Part of a small language model's weights.
Size: 12 layers, width 896, MLP 3584 GELU, 160M parameters.
Each number is 500 + 40 x the weight over its row's rms, rounded and kept within 0 to 999. Layers, rows and columns count from 0. Numbers have three digits each. The size before them is the row's rms in percent of the matrix's.

# down: layer 9 MLP down (transposed), 3584x896, rms 0.055, rows 715-767, columns 280-335
# up: layer 9 MLP up, 3584x896, rms 0.0688, rows 716-767, columns 280-335
down715 106:532468535445536568507426486439517471444504449494495530572474550552515479502538539513464511449508539544574457484521504522518518463484526528530486482461484394503447441503
up716 097:473502442497479502497485561553520445569456446478415463574540597457488527466460494476553524489522517581468520497520452481520511493534521404470532549535490492545580473610
down716 091:529415490555468482467530530457473605540490571541525444554501528551425516496539599530504442525494501479531541483545583530510553521499546483512604516490523605452526513486
up717 100:488557526423455466680469484432457513514502506498490479444536454506464526535528547529481450475436523474507497491386551579462484536534567528516469448477559444474487549457
down717 094:575531490480544507428453447555529536482523570397588454494414522490503488548514524422586574511464514487498482457490525465469475530427482476518556497570459491462533496498
up718 094:580455536440539470483527522407531453445521527524472463396524510559476533483556497496478505463424461498482485475520551547514480494552395514434527439500490463452451509509
down718 091:514487493552509607524491484520558589547472482428457506588554480523471535550473487501424439458482459453477503498544536502554538514475500474537570502511485584516565465481
up719 096:444471453510482607557470507480508505535460378453521520496475413476519499534474544512479512427478479557539440442476473450434476520542487527435462488538513560504576517506
down719 092:450475475447566498504497397440582581510460526457508471509506565526532523501436507532479466474499598505491512570574494571472557437465447482535504570478545543520461441476
up720 103:465467487482527468546450466580491529480510475504483491516577519473533516506558520462570593498479541471447501600480497478564484496551562542517552644458470544516464529469
down720 102:473524474449444505473517468486576546562538520529445536507528500524423490478493377473497542566513463535487504468495511554492422557499518503514451419525548496517536531552
up721 102:477520535430485499554492545505468554480507513551465476453520418445594525430498530485478512492371489541520469564512436544471469550454483533407473553491525479517451500504
down721 105:519558469522495468513460521504392497483477468482553535529469445469538486504492532513501523486440503558473617479570415507514482474522536523500426485486513531530480458544
up722 099:513473493507479588558485472511459510555478543503486454494494492461499546505459456493480518458560518535507418473463502473533506513488566501355513472514507549467445529560
down722 102:477472422497506499454415503545492482510503522551484527537451586476548519545568554469504467480458511465524500582544494567465535546619553534456539568503527520470493522444
up723 093:497490491545481503534497491442564527517552506532536470497456488489585529425504495452506403459466494513470553548523501518539509530503535540481431525491488575468488465443
down723 086:481482560483493513567439508433432526455407434577460536592468466565533504455474509592486499490488437460436537530504477502471458549501565479480540482482501487466409542531
up724 095:461456454514491467510595461500494475540495514494512562588410490567508547557444584545526501565492495474508493539557555533514586577509540438473490515513472497523512471404
down724 086:479522460589528545491506535428473509514526514480523491555586543455526548495492473455520446488517437466470535451462529539523574519505539474412547418511506479479507496529
up725 100:485540483509542457513412499562487508532556515476468493567494542492557545443527501424519567517487525521524448500483457450541491504527496532583548509529527493444512425551
down725 112:611549372515456462441582556580499505541452482567544487453488490543474516530565499457495502463537540523465508521435482493599497515493531503530478510509565504403554471537
up726 105:510477471542478468517534481466440534522583524458490476534490531471460544513510497486513507525462517466538568519477495458558499536465543488582541522487442551479451500598
down726 112:540387573510512536496561447575536446510464478480486509494471492521475511470500498442480521573475493563518453444508496491406522533499510568547565529476551528543471511522
up727 095:526487557539510512554478545465519475498516444525441458433515478557507525488509483465518547500560501482456474572491500536537499550503429532487502472431451489483489514495
down727 094:487502456493535517542513497497496515471536451539519506556555525539503526493488462505519516516462448480538481531472463437518441464522522505444594516486490453510477460544
up728 095:537498496520542501477542540496527589473475505509492505508491505516546531476501559503526474490421529468510543523605440519466494521493497508570508470459502497531453425481
down728 082:512458475511508530507450524451440490541478508478483545550462490462474534525477452440495541514527517556473493564492533527587446504519534514515473449436525545525477542464
up729 092:509498478436510475474501541483484454563464487456457507561482508489456586484471500479503436431438543523483489574469426589494484496455517536538492496541535532433470490506
down729 093:616516491459517510635413519455496544535548543567446544492529512490513505473504523482564410448496534449493434472481479534508522533495545503590543447385509472504472535457
up730 098:552532516516449529474543476447532497465506440450503475562524515485545505450459523475516518528491460473508551424449569506490461530567584472477492517531574523495456517551
down730 092:497495510536452465500506594467530550463526567539466554479461499491510519496508492542463523488531452523475516517497501515451454539487468527448477465443435539523547467491
up731 104:517479540470559490557543528488428543477503529529522505480520491499541456474444508530454454493494520487457472534471458572540539480489504504490488465472432478517519493425
down731 092:544455511466462453576516519512528513489434458537493488489413501477402470552590512436575491526448458533533507505492563523487538512539484520467555483567447497524488450462
up732 090:512513491513465558549580509443515530483478581499473432524489491518548481552473419478483515470549546562470506446458500462379556587511473512501462550510532435508544475446
down732 093:445483499523443471459509516535492513413446553486558495498522471517518514529572459500553502412516471486465463460540433489477493501513473465557512454507508542528517500508
up733 099:518525432483474515519494481485477460542478455445508504413516531507504494477524526462507517491565452523519454524474541466472469468429471525518522426477492552498438447527
down733 101:481532506493552490480528457514506549507447574481522488484522505544412469482547557541506512447505455530573449501492446504491514507476530521472430506480514509490506465484
up734 101:486541509466423523563529412503550590496448476527495491453477525493455535511512560485511435532462487534541493503504470605527483517474500419497463494517491571514384477451
down734 094:499525594473511482484499488477478473487465564526504531499482510547519439498504500516543502543499506565518490517493525468540421472568469519553494535527496515441484538533
up735 108:491494471472544500464483520492515523501516570514455527537495509522475481496547498540387427471398426548450501509502526471497481495465523475558560523516496476492547495494
down735 105:480501553543493452482476537538494512487492471447475503506494489480500492503505513499551437503451500477565534503572499597452586528533561484465531498541471435457444516485
up736 099:501429500509493376481523446487456504579468514498540454474472498534516515527522471509416461530521491531494528555517452482520517532468494431434482446566461424522458510457
down736 088:547457480516525544498503548491594520503544467480540499454532485420543534529444432477464535525496516475525500467524535549484466480513567425538533452507470488556457478488
up737 114:498464498548498512433465487498495511414502522512462525556461534591535451469519517450510555523500556491498551482480512500490545459513552585437450523526490554529592531541
down737 105:565436467466476511509476475433441474568469426500573508433427526573484539455525478529495569540508496530515532485521499438485536510470525461468505520580476519502514506505
up738 095:469503494477497581445496488470552491531473524538504523540514512449477489410473506496484549444457427536516491488589550557495463368439477473544540434497515477452534506495
down738 096:417506503472426492541535520514513518468524538517559491555496542541583392437526547477497521522497442479441519534465492506535475524478499497549486535462510487549581509492
up739 092:489493527467501527530492481492449455492510484472508504423459556497446492557439501533468542465442533505466521483552498468436492521485530494444435512493504520558539495557
down739 082:499516532518579548385475510505605461489528557507497525535506472482465506517500512428570458517514469487549468486486472476444553523483524520409506506482467474506456583499
up740 095:434489478497436559537511467444489579538555515510526467466477536563488428533517473504443565524505494494475517583518504530512456581482412518494459563420460551517537540488
down740 101:569548541549462562472463583510537420471570438562509502462482489537528479514418467453503457496499483504416479516434545541534523492481507479494468571529499479513441446520
up741 083:514453438506511498576511489473453432609475463467478480498472514445453457474438486493462537494508455534411485483560534507503450578500492479470547524499510483473492485497
down741 085:466504494476461504466456445551492515549496534524498459571512462575471488565525587505508549452538471624556500534452446432502487525545499520511429503537498469541528615506
up742 119:433473511481471538488485535486505515574498499480487400484488469509489599518530508496447512514486552429470475526552491520511441542544442561527547515553478510489431507442
down742 104:521502480542489488502533533492468468424477551478577525493560454457567504519533477399584519509484502593512541496480534469456496514456569519496525444506496538533513470506
up743 096:469528497538517549534470463491534531384510501523566564489531538414404454480513492574454465495515511458448501508482524487501407490508565467524586553508598421554569435441
down743 098:466512452363511491522460525501507492629442481515462463519587482562507489421483543509511535603454521420543468454371519494515465535548479509517428467509522538519500490440
up744 097:491523508495455445487497514536482488489504493461438485499461482511524516492523473490481483514438496475490519494596527452471469461498448487506540504469480542442477520479
down744 101:525575536558500516570475504510541538471529465509484489498481401467552534487457503537517510490488562535434487494549466500464529467528466559533536495487516476431524475568
up745 109:486556442472489516450499427494574439444500458517510497518511533522548471507460466501549519520485525416598533510502443526510538527484491493502515558539492540514505552469
down745 121:473529471518482539494470448485524534505523495544528556563461506542439432542486565562578478580495500477458488505530429500575535562442628505553537553535514503518549406564
up746 096:467456507469410529406551510516508508599429478516475428485469442525582491542487521538559485468518497489476569570453499458563586448570468466423438535539547551493426474537
down746 099:540421556444455562489494516471479495520563495438509466459542505456474489541536541484526570452490567532462606515432492465457499450547471509541449534487465484549483477497
up747 114:510511492489415508567486531494447414526501504565428480537446476445519545481501566539456540538485513421501470521504452494488459502560481505490450486533481609472471433485
down747 132:525536503536479490578517547494500488519528562480587499491459492465528522451538574535506513548460511456429477471562514532560468480501505510553598525538465520458452468510
up748 119:491520449490509476480491513511514520525504461460486546606514432511480567449478544484521527466505495499528496479463437445491500469506522490584453516468520516513484506547
down748 110:465457546462586421498491518530546524474528437459545520470517462483463519460501495461527532466511447520505475498498540474492416458510539499481539483527469551499533585468
up749 093:550488468394555503528520491525526518582519560513429492510523516525461477450597513527409531566448510511504451560516458426544463481506467538499478566534476521498501501411
down749 093:525530556545505562485483601508463430497515498548474463514492524563480496537480472491566473501526549495443490503475486532513471538468505496472472492467537397492546507565
up750 104:517587507525540478501448504489593447405474508488495489519491507486557448506473511551494501522492517499500489466512584514497501575527507511506466457482515480582548488458
down750 110:463529563533487516441462484557500518516448528506541490529491548530543441474536464473514534431524468488498500457477542544515494461496507445574480438411415522565506476474
up751 103:487525517450529538495497531463443491499495520409447506469551516491574404537448519551521570492511458387502553454574532562456482457492516500526484512553440491529516453483
down751 106:571474448424493487498460486487479489518466476502452546537511527499488508505489489520496497495440549410502473521433618465445456495535462456525449514509476521542534546516
up752 102:506514453414503503481471492487449554442506555483519563505499364475508496539533475416452529519521462455499498461538481598504472452369493503497452477481553487485512510512
down752 095:470513479501510538436511516522517526473487523499538443470502510588537557513521483456460473443506462490502553508561521484474536469529535508554544525548475517504497518511
up753 093:479546461447460461448473520488525526455544453496513514496447496366449485498489502413471591460521505526519522476533501441426451531480517525504444529515419545576493426437
down753 094:517481557498573504531442484493428497376489498568558549517522465491489474498498464472531539376533487463450418550461410486532487486516478418514505498463495539519452472487
up754 093:476552499540441467514503542507510549486528442509481528483453526515469460452484453526432496484495525451497489547629513496550509474496471526509473495491464507484510456486
down754 094:485485488499485526475478521487495486504544510495518420500509511499445524508549559430455533507487509519563516530474471483433482545492521506478522526525460481507511479547
up755 101:547531581491503506410494496490490502531502464575511495407509510524470517499593515401463512448562532493546460494450514493487574480487471549493575490465490540487449541483
down755 100:462527462473488478488549482519563520496540489504549437505451495512520518442443468437579515518496466527526481584513445517490431496544468471515459541471476489496500568493
up756 100:507516535514464477482487473555504535499482546513473597565511479503556528450530466548473513527415552549453537502541472486487514482477628518453518509565549542462532544473
down756 096:519443507498524491498518461462538454548535477375536556484489499542513502602486510430444564542553517559408510489455573425517413484484422464439488543584525450466536540547
up757 098:482541491468444515423478532502453580502427500546541557550488525505438501462445485473473586457458535593477522542488498492479473509482456540520498602484532545479514539496
down757 096:525539501552526463439563500447456506546439494484490551465489515486501503460449446526432521438447472568499469469453481522488479503445496489557484483493484525517524555499
up758 094:541496452496507509524500432449461451494485455562458530504488454478524532422533499480520545526492544510462529462462529526467517562572537497471503459463562480518503490558
down758 101:533503507470478514427531452562525584466520465457493508494485468496451505583560516432505459436456541480548487538519565520486606550553465402530475494454547545578537422508
up759 100:474493515484542566437505482480534504474522558561514608497456478512490466489480498496445488503514548493414539475515533462451532467465577462531512469511418494475527461462
down759 105:575534566543488502454534506560475512519483444494497547457492468456485508477466556524500479470438533498483427524469520544483537460541489539478475456474482557554474462459
up760 104:517524510479503558483465551493477492505490478508493521489506537530489568539473463432469530415532497597495390550532516489498444456542556469518482450525463488470472558499
down760 095:461525499562484568510521555482515600516437484519494460556479504488505543483467531512414539501396552495442495442516437444523522497474474471532569542473490490565478454459
up761 104:500572507427521519464489468524500461516552559532486528503491454474475483560437503492536421552502512406583467484473514454572484588430491453433454463470531475497501466525
down761 102:492515498517506515491495516489489519492524530488570518441543467518538494581541549501502517522478498541467463555551510459506538538530509518502472562568531475481458493473
up762 095:521523450469529482501450520468561418525472518507530465448504438479595503434484473433498456492553482494507443570509507537500494448529530480516472523528444462527553522508
down762 098:430429523517487466505532503508505553502487471491542532533567554520477480517466507489549488480509482481474495559537463512553445511573525574437488526543496592457529457474
up763 097:535506525503510526524520423451454454512584524508521554522506499435453433539452594538501481566535511533495575506516437596492506555377565466509538429451510479525547499509
down763 095:475484418592436518529495483504421455475518465514502489457559521497381524501460433457495525492508437526514519432548451424495514513519477500506510454525460486447506512451
up764 106:519470487497500560478527475548583478449474469515603449484549484518474519471508503487476546539555434482511488523572557530415511499517498509493506546529463437534527590481
down764 119:502451507540496558468530441563506522477513503490491417466522472480492488500474444492508472526480480559469446532554583485456475576526544514525466541495509526498504566532
up765 096:506515552480529498479443565478545562518533526475515460502585536436434463542505451447513481493463466566452531573516523532543529517486439468508447534460503491566506508512
down765 096:523489456499544513514511527511496507471434507452531505444519515497530522504472510558501437470479492483498460473436494516537453459488635522497451528484462524480460597507
up766 095:450490486525487545460495543514510489496542485484550490445466454506511558478518526515478513497506569485482477489470503487458420454491482533433441434537525536485521524403
down766 101:524477551478468506496498499426471516490488539581476559493474498500470487519455460539520477479498534484460482524488459490576504558473586453526513496477448515526520547489
up767 096:481555513576448519469507590551538480536441477567466468439461471456492452455545455423522509489512572500401593582505456438505547442506560507507491371472466481422492456476
down767 099:525513492485466550458503504504416495450553537523512489497468509510616443417438450509424504507471518546565491470537489382510508439575447526508478488478566454538483565485